From a checkpoint of a small transformer trained on Wikipedia.
Architecture: LayerNorm before each block, rotary positions.
Training: a variant of Adam for these matrices, 134M tokens, 8167 steps.
Each number is 500 + 25 x the weight over its row's rms, rounded and kept within 0 to 999. Layers, rows and columns count from 0. Numbers have three digits each. The size before them is the row's rms in percent of the matrix's.

# k: layer 2 attention key, 96x96, rms 0.122, rows 64-89, columns 48-95
# q: layer 2 attention query, 96x96, rms 0.125, rows 65-90, columns 48-95
k64 093:510512478519434494437505515492508512486499502503501495451497534498448502488549462466497500463496470516522485513498474526529516488510533502505531
q65 082:523469477524463482499499480435498503506510507468466424512479479484469561514532501520531488488503486477523517504502515494500509539506501451459536
k65 113:500531456524499472509518546529527473494531470432493485454470505526480548508547495513481481478491486508482567492423473492522495495489483501502541
q66 086:485472509498533505557482482514508497451482494499537523501533532487478481497463500489522512492493519497477474465546465480472468487557496543508492
k66 149:468494500491497529474460495488471527479478555508508518530544451477519451482495509488498522523477508527516457484567559524467468513530514507522456
q67 080:494491489484497481525497508525471520508476493526523480482481496515459443483535478506500552440559449561474524496443503488509545486491506526490504
k67 081:472479503474479498500531515509495496487515497498508504537466450524496446521453460466517496513533535519498491544493522545436481500514528497528531
q68 087:494549491492520512505507504510506519495474505487493532430533513456468464479472469503493478561526533495486503485506501501528519516488536485509517
k68 100:505493519467522484493495513543524521490507470528515519520505533447507460482499484508538477526497548498485473555528505511490501469544498473508493
q69 105:512482519511475515479458536486474493527504503536518482496477492483447502472488515520537501466524487518472467504486515512510500537492505441481507
k69 093:484516491483513490488520506528539505519520475486525508429451467499441550530458479539516498499502530549495498517462497497477524506489529487491539
q70 169:468498496500514476510485459537484505479485517497508514518544491498553478494463499466522521496492525496523509471537487489485491529558480537556469
k70 064:516509478531549477533453503494448507474463497493525529480529481494535526495562535516475514506481476522518503466527505520502523497498526515490476
q71 093:520503484440493507454493474488496505474512472539533522469524484499431424509497535515499520501507504502460519460468515505471510494497509507509498
k71 092:516475541470493527505540529498469572472478516470541514515497433531487506466469485488462505503517542527500490536501518489458485513526528480488515
q72 097:472495537520479521536476462527531440454487495503508492504529536488503511457478496492518545498499491427492499528516493489504530496499518488469506
k72 097:478486499504533488527503520537584519509529509528514499498483479469540503450479500517483453538479476462515505498507510527494529486499438514503472
q73 079:528531572499551452498524468473553555485510512481481520497470491459488511496532471492501472480479524497493534533513514528530509482503509479486537
k73 079:445509526494524523479527506537488500531506496461487528502503495484515487522485500456556492528505482475539500494506522500467449500498517535554483
q74 107:458503516523524525488482452530489497507497474514531508524486579539488483512511537488477505484489507474474503481503498505497465460463502529481470
k74 108:524480519510496508479489504494537459495562507556520483479496524559497489501484502500489509496473510469509509528537507532477469510469532515531506
q75 090:532493475490485493524489515491465524478487491487500464496522459495480469488504487484553496460513505557498488460479503463469502520561470506524517
k75 091:472510502485484503513494518507448551517483498462506503482477492513467490558492464502533501491531489539521498504485482506450533497513509485521514
q76 090:515493535495566490487516463518502492477500483544497504489481517413486466539499474492501512494511526503488491490521546539518476484519500502543483
k76 094:512493480514519517516526463510472512479504482471476486514553511486495524493484519491522486502502479497522527477493506501477507514480541512541472
q77 084:512469482474474487478500552493484497548521496497464482457503451497485499464509450488503559513540485505501509506490494499515533534547509496505499
k77 088:498497494481482508528507531473498487497484473491512489541507421457459508485501472499490521520536511521503496508449513483469493494523499495513531
q78 101:541496495475488525446536516492504514507515508558464465454490460507474472534496509461449503481536510529539486503478536511494492536504464509536520
k78 101:543484493461469568534551459493511480463459467459483494517510508461487523524481504487470501514541493511485545490457466497493486522503507495522499
q79 076:480533497492479528505510512450482483500508505439436499545515477506551503540524479445494459517491520509547560488492496512494511510506492475484496
k79 081:479506473485512486512486502499506492504502481531492518459515538527524524542542553528532502455498487477452511498486452485544479494516460490471493
q80 092:536450443486482489474520567493515494537499503525471484499499454514506471514504521526488549491487517510500464466463507463505499533493523502522500
k80 090:532501484478452536484475491454498505485447503486498502531499470505464490468495490497476541526497536530463503509476508508508510499498509501506534
q81 071:531495486516490483486533507538484529535523486503497495488451478516485481507524516503454488478538483520476494540450493528506529452461494493488542
k81 076:479485536477455543490508527512478507504519496481477503545478437506497487523441470468501500539496532475519491513490538507445474500525520496529525
q82 100:450497483545445511562468502487506499486537496499524473521477546480443494472487501499536530489545468512460508498493488466495502488465488506485482
k82 094:507482486500470472494491522511512513506557500526528483481451463563462513488470479533472486527474517491528475531479523540477516524495525487539533
q83 081:498522524521508490503459477473543499494486488525523510545472506505499473505513470485520500474516452532486541542473528508495518460486490490500514
k83 077:462483498478516511490511533518535502491537524495504501515477486553500485526441453482509478480503499464515473505480514515452467476534487498543501
q84 092:456502520529493460536515502526526483509498502430510546547512544505552507486496514504516526472488516480486510512498490501536543481487541494489503
k84 092:451493517516532465471478553521555495515523489535483532509459506499533478461492493478558461532469509453492492503509487536507489491504519546496488
q85 097:452423474491512490495436513456523443498489478505484492503517529527514478502487489476503540491521478530484513493516478504503524468526518493516489
k85 095:500497484517491483506483502500506475481562515516518483516517496533456500480473469566492502460471526529502510509445503499519512484472473482505507
q86 088:494528495459472519449475460509526475470489541507538485531531483460516475479515514507521489507466457476532529489494561491488537542459531468546515
k86 092:513486511485516486533544496522511512456444517488508502488542498517539563446528483522476479474504458486478538486514467469549518502502494477513506
q87 081:487451468486461548488454544470460517518488504485461470488532442508521516482462488478506478541525522515511489482487477503487505531503476512542527
k87 082:536504508502476491518473493473466477487484479514486465497518512505505539532518511557479552465480484509497515481464452475532545499475465474494538
q88 081:473524477534518510526533517537488534513512499467497502538489490512543557523529514486508444470455516506503505536475501500528538467465507504477530
k88 082:443494525493501501483484529519519479520493469519472507481489547516542453548488483463529506520475503451492480510503520509476478516512498509532487
q89 088:492487489464505466496503536505482506574496502440471481510533475504540504530515481475459449510502542488515522480515486525520496539507518505535488
k89 086:482516485518494521504474515478469486491498461493502488513538520462503532469550522539558553470502485502469538472501452463533517505449506513477513
q90 083:511499486490573525509489516526496504487476498506532471466514487533505511445463491481507452485493515453522477495526505458496520524506491499492526